python train.py --n_layer=13 --d_model=320 --n_head=5 --n_kv_head=5 --head_dim=64 --d_mlp=1280 --vocab_size=32000 --activation="tanh_gelu" --norm="layernorm" --norm_place="pre" --norm_eps=1e-05 --positions="learned" --qk_norm=false --attn_scale=0.125 --bias="all" --tie_embeddings=true --parallel_block=false --extras=["capped logits"] --init="normal" --init_std_qkv=0.0224 --init_std_o=0.0044 --init_std_up=0.0224 --init_std_down=0.0044 --optimizer="soap_variant" --lr=0.00515 --lr_mult_qkv=0.7 --beta1=0.95 --beta2=0.99 --lr_head=0.0121 --grad_clip=1.0 --warmup_steps=200 --schedule="wsd" --decay_fraction=0.8 --decay_shape="linear" --final_lr_fraction=0.05 --batch_tokens=262144 --seq_len=2048 --doc_mask=true --train_tokens=516800000 --steps=1972 --dataset="wikipedia_en"
Each number is 200 + 40 x the weight over its row's rms, rounded and kept within 0 to 999. Layers, rows and columns count from 0. The size before them is the row's rms in percent of the matrix's.

# layer 8 MLP down, 320x1280, rms 0.104, rows 131-156, columns 896-1023
093,173,194,138,237,184,190,235,158,292,177,231,178,228,164,240,196,239,204,224,194,138,139,183,221,136,223,200,180,174,196,311,152,253,228,172,214,229,187,180,207,187,236,259,229,217,134,221,245,153,217,180,180,249,212,249,174,110,206,274,108,180,284,254,173,237,163,213,146,215,204,208,251,246,169,198,244,148,232,187,169,124,146,181,156,150,172,170,204,209,195,182,178,179,135,227,235,180,241,225,242,160,237,243,171,176,220,240,214,210,255,276,232,258,226,217,265,237,193,185,215,167,231,213,207,206,206,214,221
100,195,210,260,232,166,162,189,203,138,146,243,173,224,177,213,200,214,183,182,110,165,189,258,135,197,127,230,152,111,255,242,181,151,197,210,238,245,122,286,222,189,175,195,230,169,153,226,237,222,179,238,224,211,184,209,159,213,234,235,139,149,210,244,175,243,201,160,202,291,172,214,204,100,207,255,232,127,205,261,222,247,209,216,233,185,241,221,181,190,247,246,168,209,230,173,241,186,184,145,234,238,152,216,102,146,213,230,95,317,258,194,186,205,281,135,220,191,236,183,219,259,188,174,158,265,234,230,313
108,219,156,230,185,219,182,136,281,234,262,150,257,191,182,180,189,223,244,160,232,207,253,181,174,267,179,190,190,171,174,197,225,211,195,250,196,182,241,197,181,183,217,198,227,208,200,131,205,204,211,178,248,188,241,199,158,219,191,163,209,165,201,218,225,242,103,195,166,157,222,176,198,201,206,182,175,121,166,212,180,171,260,242,185,138,158,148,158,239,185,215,195,233,205,148,179,260,193,204,124,220,188,214,201,213,167,201,214,224,191,115,206,266,139,273,234,178,216,190,183,174,186,170,145,198,176,127,226
099,195,136,183,233,195,129,238,180,204,203,187,238,262,146,163,239,205,180,200,247,223,194,253,218,187,195,229,166,222,171,141,188,173,194,257,112,241,181,282,147,205,277,102,185,264,144,168,215,241,213,190,193,184,183,241,194,175,186,139,203,227,184,263,237,236,185,197,235,241,164,243,193,220,182,257,218,188,249,160,178,227,175,205,228,139,165,202,135,291,163,167,209,272,185,181,201,218,237,255,149,188,151,138,203,156,163,169,228,180,207,212,200,199,232,220,181,212,180,225,207,196,177,150,149,192,154,201,305
104,211,210,198,212,211,205,214,154,292,268,245,198,181,172,263,247,181,182,194,189,170,225,174,238,234,214,251,178,179,246,267,270,249,155,245,171,132,280,218,162,153,187,248,274,111,199,222,208,194,190,152,241,212,227,172,289,124,177,126,196,173,213,187,274,162,212,227,192,158,224,188,175,144,215,170,202,177,218,237,256,188,148,221,187,174,206,222,213,252,267,220,232,183,196,194,232,172,242,212,226,177,189,203,288,194,172,206,249,230,197,238,228,227,284,223,205,176,177,230,171,124,318,208,228,222,241,189,231
099,198,214,254,218,264,218,173,221,180,213,210,214,162,233,159,168,240,183,236,150,156,178,148,206,176,337,195,183,262,176,282,156,173,243,181,220,183,190,202,185,192,201,172,193,207,187,283,219,249,165,263,246,296,194,239,127,193,227,214,182,192,187,167,243,224,148,238,241,196,204,221,278,288,173,174,234,197,219,199,214,205,257,167,245,282,177,142,247,210,319,216,217,172,247,175,222,205,196,229,187,228,216,170,182,199,175,182,233,156,189,199,238,235,180,230,217,190,194,139,183,196,218,268,263,126,158,131,232
102,237,156,210,245,195,232,168,223,113,158,170,247,236,188,246,232,239,173,209,148,166,217,227,195,261,207,164,176,118,149,124,80,190,176,196,186,128,179,203,219,231,171,196,128,225,109,153,235,268,167,217,152,184,204,211,174,186,159,180,220,274,228,182,141,252,244,305,233,219,183,196,273,132,161,212,165,210,238,262,266,141,212,173,262,219,235,144,243,200,224,133,206,236,266,219,145,104,189,209,195,200,244,210,213,173,146,106,242,186,172,206,196,186,258,145,190,159,229,202,241,204,223,186,183,218,266,231,208
102,228,192,184,245,195,155,251,187,190,218,172,209,190,194,223,152,160,206,210,225,182,180,31,211,210,273,197,175,226,157,139,219,202,168,198,162,191,254,217,237,160,211,223,184,218,217,165,204,206,199,232,245,188,222,230,245,181,142,236,144,241,164,215,264,165,197,178,217,162,188,291,157,210,186,169,246,196,155,206,166,151,218,211,238,229,229,198,139,282,246,174,174,196,199,204,189,152,190,153,188,220,213,187,257,291,211,165,198,220,208,243,254,212,161,98,288,213,205,263,184,242,162,161,296,158,185,212,198
104,138,210,195,191,171,167,204,165,182,147,120,251,245,141,244,179,180,162,228,187,215,157,221,121,229,188,150,199,146,229,208,251,214,193,217,211,193,151,187,110,182,138,192,199,120,168,143,197,222,250,241,287,225,150,147,172,192,168,218,176,232,175,200,207,179,242,186,178,265,194,175,208,234,254,149,165,244,229,261,183,165,243,174,178,209,184,213,181,156,219,256,186,205,177,217,299,213,207,232,143,220,236,218,153,197,167,230,154,170,116,157,168,152,151,211,208,206,147,239,231,234,150,245,139,205,184,220,177
100,172,188,288,182,205,115,147,210,222,165,139,254,231,193,156,255,175,226,193,189,253,159,210,218,259,186,170,191,190,207,201,161,195,205,158,206,185,162,176,169,149,204,74,156,268,204,139,177,172,221,117,194,246,165,209,193,292,159,147,128,234,238,197,170,175,211,192,292,213,280,169,146,270,223,232,196,236,262,219,159,146,194,137,228,218,172,225,176,259,146,200,189,219,200,189,124,157,285,163,304,159,180,124,155,284,212,209,217,187,184,215,175,110,162,217,260,149,136,224,252,172,184,245,205,216,176,213,199
095,187,206,243,118,197,173,233,177,234,203,204,230,177,190,243,234,158,177,174,237,134,181,143,277,263,200,209,193,153,191,196,240,163,182,138,139,238,276,183,168,122,219,160,190,200,178,231,221,214,225,205,267,207,205,250,169,241,231,251,300,244,200,211,191,124,269,198,203,236,178,197,193,177,172,206,209,257,237,160,279,253,206,199,192,221,228,241,189,245,271,199,195,201,161,181,165,227,159,236,245,214,240,209,252,203,163,196,156,183,183,221,212,200,196,101,284,203,146,194,177,239,173,238,215,189,180,179,314
100,197,119,137,233,249,221,243,174,184,70,223,243,237,188,142,140,207,174,196,206,199,138,139,206,161,275,149,163,163,263,190,162,162,194,254,155,171,195,142,122,185,212,243,165,178,194,198,217,216,176,240,167,249,169,236,223,170,156,191,202,208,207,86,197,197,137,148,110,206,209,175,234,156,206,253,163,171,238,156,244,258,157,177,157,276,168,188,227,163,236,200,205,248,185,125,191,216,237,255,171,208,177,211,217,179,222,225,154,127,237,207,114,170,156,222,216,162,136,261,159,220,184,215,236,253,152,129,221
099,203,143,141,238,170,183,200,205,184,168,200,196,142,179,183,221,201,226,220,172,146,212,216,195,211,199,284,169,281,170,331,239,223,162,215,154,224,168,120,231,205,188,200,253,204,198,218,225,284,225,169,94,179,136,223,226,182,203,140,174,152,199,262,212,216,175,246,191,180,189,250,242,141,174,268,200,152,188,306,198,255,198,194,198,173,230,145,127,272,137,219,234,128,119,228,232,154,227,158,252,126,184,180,275,214,183,168,150,276,173,238,229,212,159,192,230,140,129,185,182,164,222,191,218,116,173,192,209
101,231,133,191,193,185,180,201,241,196,234,198,183,167,207,275,192,153,275,170,204,228,206,262,215,126,196,203,274,176,201,195,176,204,224,163,208,198,207,279,227,172,195,172,270,207,203,198,121,219,225,214,198,189,220,191,204,122,250,212,233,171,165,181,102,198,204,204,209,116,227,202,182,222,240,233,149,249,198,205,174,240,135,226,205,164,284,227,186,194,216,209,277,211,230,203,204,203,135,233,189,252,211,229,209,229,143,168,190,187,215,183,208,144,183,220,216,206,310,159,264,131,171,170,221,171,182,248,139
100,162,163,248,165,208,219,230,183,208,121,207,221,221,207,201,127,192,256,186,168,145,232,203,184,154,227,273,244,226,131,240,304,248,165,246,184,259,169,222,206,213,196,209,175,188,188,226,200,145,244,151,234,153,202,202,241,176,142,295,196,162,186,203,175,216,228,270,192,159,166,248,149,242,168,213,196,223,121,196,218,241,172,195,168,220,214,195,168,171,164,227,139,255,217,151,222,181,219,208,220,256,230,236,159,142,173,196,218,334,257,177,175,206,233,191,215,199,165,166,161,176,182,256,196,237,301,187,164
103,153,253,185,227,199,192,233,175,210,222,195,257,188,200,187,197,210,244,267,152,191,164,210,133,213,166,260,235,188,177,221,146,203,199,212,218,185,195,134,190,152,252,207,236,214,236,160,154,233,195,276,178,260,157,186,170,252,149,171,202,235,217,281,163,201,216,175,154,167,202,194,249,201,277,175,258,201,198,260,156,252,187,180,196,248,204,216,157,213,230,171,204,172,210,220,180,263,220,215,149,265,241,264,158,158,213,208,165,204,187,204,141,193,180,220,177,232,170,208,180,261,167,199,272,181,215,250,145
101,223,292,152,183,212,109,183,158,189,225,200,194,174,248,234,219,229,304,218,175,245,170,203,229,225,161,233,235,225,137,144,200,209,174,201,145,176,77,231,204,175,201,109,244,161,126,148,179,136,141,220,164,234,238,196,137,213,169,170,169,219,220,128,188,157,191,183,193,182,194,168,224,166,205,201,166,246,145,255,264,203,244,192,208,97,103,202,223,263,177,195,198,230,185,206,213,204,228,188,188,185,208,201,182,241,177,189,166,164,178,156,153,183,243,169,191,214,75,180,160,203,181,223,212,209,235,228,208
098,228,205,239,167,255,204,242,166,269,121,248,264,171,149,164,142,208,256,197,195,187,163,205,226,189,209,154,106,246,181,161,245,190,258,171,171,141,98,174,223,220,159,119,193,184,256,207,189,188,212,188,195,211,255,201,187,241,197,191,208,246,209,191,254,312,272,232,225,181,88,224,219,164,201,154,161,242,220,202,162,107,225,229,160,197,186,156,207,277,217,124,187,272,180,176,191,224,195,203,207,178,290,188,205,185,192,171,164,244,240,218,164,285,225,254,97,172,171,229,224,177,209,140,222,197,210,166,220
098,211,210,224,154,225,266,225,157,236,204,218,143,128,244,238,217,220,213,197,97,218,148,215,239,187,209,213,255,204,196,250,175,184,225,106,215,168,181,92,158,213,195,260,132,272,152,267,170,193,134,267,152,162,172,234,154,201,242,179,198,216,186,159,201,226,129,252,205,211,271,174,173,155,230,141,192,225,162,257,124,187,263,165,214,149,208,222,178,159,135,213,237,282,144,243,228,227,229,206,139,223,229,237,216,122,181,183,151,101,244,182,184,158,191,183,194,214,190,214,193,220,189,236,229,186,233,250,205
102,239,157,224,205,263,200,139,261,185,109,246,240,222,166,246,219,231,202,172,223,174,186,154,211,164,177,169,233,171,190,186,166,156,199,139,359,239,246,258,206,209,93,180,198,229,221,225,193,240,178,273,215,181,294,82,153,286,217,184,183,227,225,154,215,289,212,238,170,244,200,157,129,145,157,248,215,226,246,201,198,196,215,113,208,159,277,232,205,201,177,190,178,119,195,198,206,219,203,217,175,185,104,214,171,179,216,160,169,221,174,161,181,139,202,226,204,170,201,128,213,160,218,168,222,269,208,186,100
096,198,229,230,186,159,198,122,218,189,252,146,218,204,238,179,134,140,170,306,231,187,206,132,41,293,217,163,197,202,201,216,202,181,216,235,216,180,191,204,197,183,251,231,149,172,192,167,199,248,180,196,174,201,169,169,179,208,202,188,218,235,230,171,189,218,165,258,178,140,190,196,167,156,199,191,162,195,145,179,157,192,215,216,129,188,227,241,215,181,270,142,127,164,137,232,191,261,199,168,215,209,187,204,189,159,178,176,291,240,185,177,208,231,173,302,210,250,105,208,210,164,183,166,237,225,185,254,155
101,206,234,130,270,194,235,201,135,169,138,140,216,213,162,202,211,143,224,168,171,237,177,142,167,147,174,269,194,139,238,176,188,249,199,199,177,163,248,241,207,184,178,264,185,238,250,165,256,232,275,195,150,187,113,248,119,180,160,265,196,163,199,195,228,224,172,232,172,199,219,196,159,236,176,217,220,275,164,192,201,190,245,212,112,147,120,114,218,226,203,255,247,150,119,148,302,243,208,316,138,240,190,204,224,226,214,183,284,240,288,202,184,162,188,209,144,204,202,186,251,194,235,188,170,189,212,223,250
102,157,205,181,181,214,186,171,214,206,149,169,193,204,285,186,210,261,227,172,211,158,137,198,260,242,207,193,187,254,230,186,248,192,243,190,183,251,230,208,184,164,182,165,248,216,266,257,207,244,170,170,225,185,157,184,219,240,161,196,212,152,240,136,259,247,219,238,132,175,213,268,200,189,276,181,169,180,189,150,191,132,279,213,197,254,223,317,218,206,196,188,171,164,233,239,185,189,200,181,236,233,210,194,170,219,243,185,193,240,229,205,226,210,204,203,175,132,196,138,146,210,236,169,166,261,231,194,199
100,198,208,153,132,197,180,185,186,159,206,190,265,238,161,170,144,276,185,164,157,216,196,183,173,194,200,223,145,184,166,228,190,170,208,227,258,165,128,147,208,187,182,209,175,215,185,208,270,257,216,193,217,224,249,150,164,139,198,153,181,149,242,185,250,256,178,174,201,155,220,195,233,285,242,168,225,216,206,250,230,215,186,233,210,207,236,279,203,136,183,198,183,163,234,182,226,194,121,196,160,130,224,217,262,202,220,235,251,312,164,221,233,168,181,184,164,181,178,222,217,130,146,157,205,176,213,182,205
097,172,131,199,196,158,302,253,191,193,239,222,262,174,193,160,254,227,171,177,138,191,163,236,214,145,235,197,158,236,171,130,172,186,212,175,207,127,243,192,141,214,229,164,181,213,202,201,290,215,198,251,202,237,202,281,162,192,228,195,209,204,157,207,190,193,222,197,124,204,223,220,175,249,235,187,242,191,152,163,190,224,204,129,172,236,231,125,236,129,192,267,252,162,199,206,196,183,226,242,169,241,141,177,182,171,213,199,229,222,158,233,192,206,197,203,123,154,261,154,196,152,161,231,226,115,167,247,241
097,242,241,242,214,210,208,165,173,181,220,115,210,152,171,186,188,215,319,201,190,220,240,242,242,239,205,231,158,193,257,249,227,154,256,187,162,239,250,206,259,296,147,273,186,160,250,240,200,170,155,165,170,121,235,197,210,194,191,193,270,136,139,134,146,222,188,220,104,188,179,191,179,208,160,206,168,140,125,203,266,202,166,167,211,193,181,224,164,123,230,204,177,140,194,187,141,279,206,208,230,180,111,212,260,153,222,205,171,175,154,238,210,175,181,220,171,191,153,158,215,196,160,293,230,257,272,187,193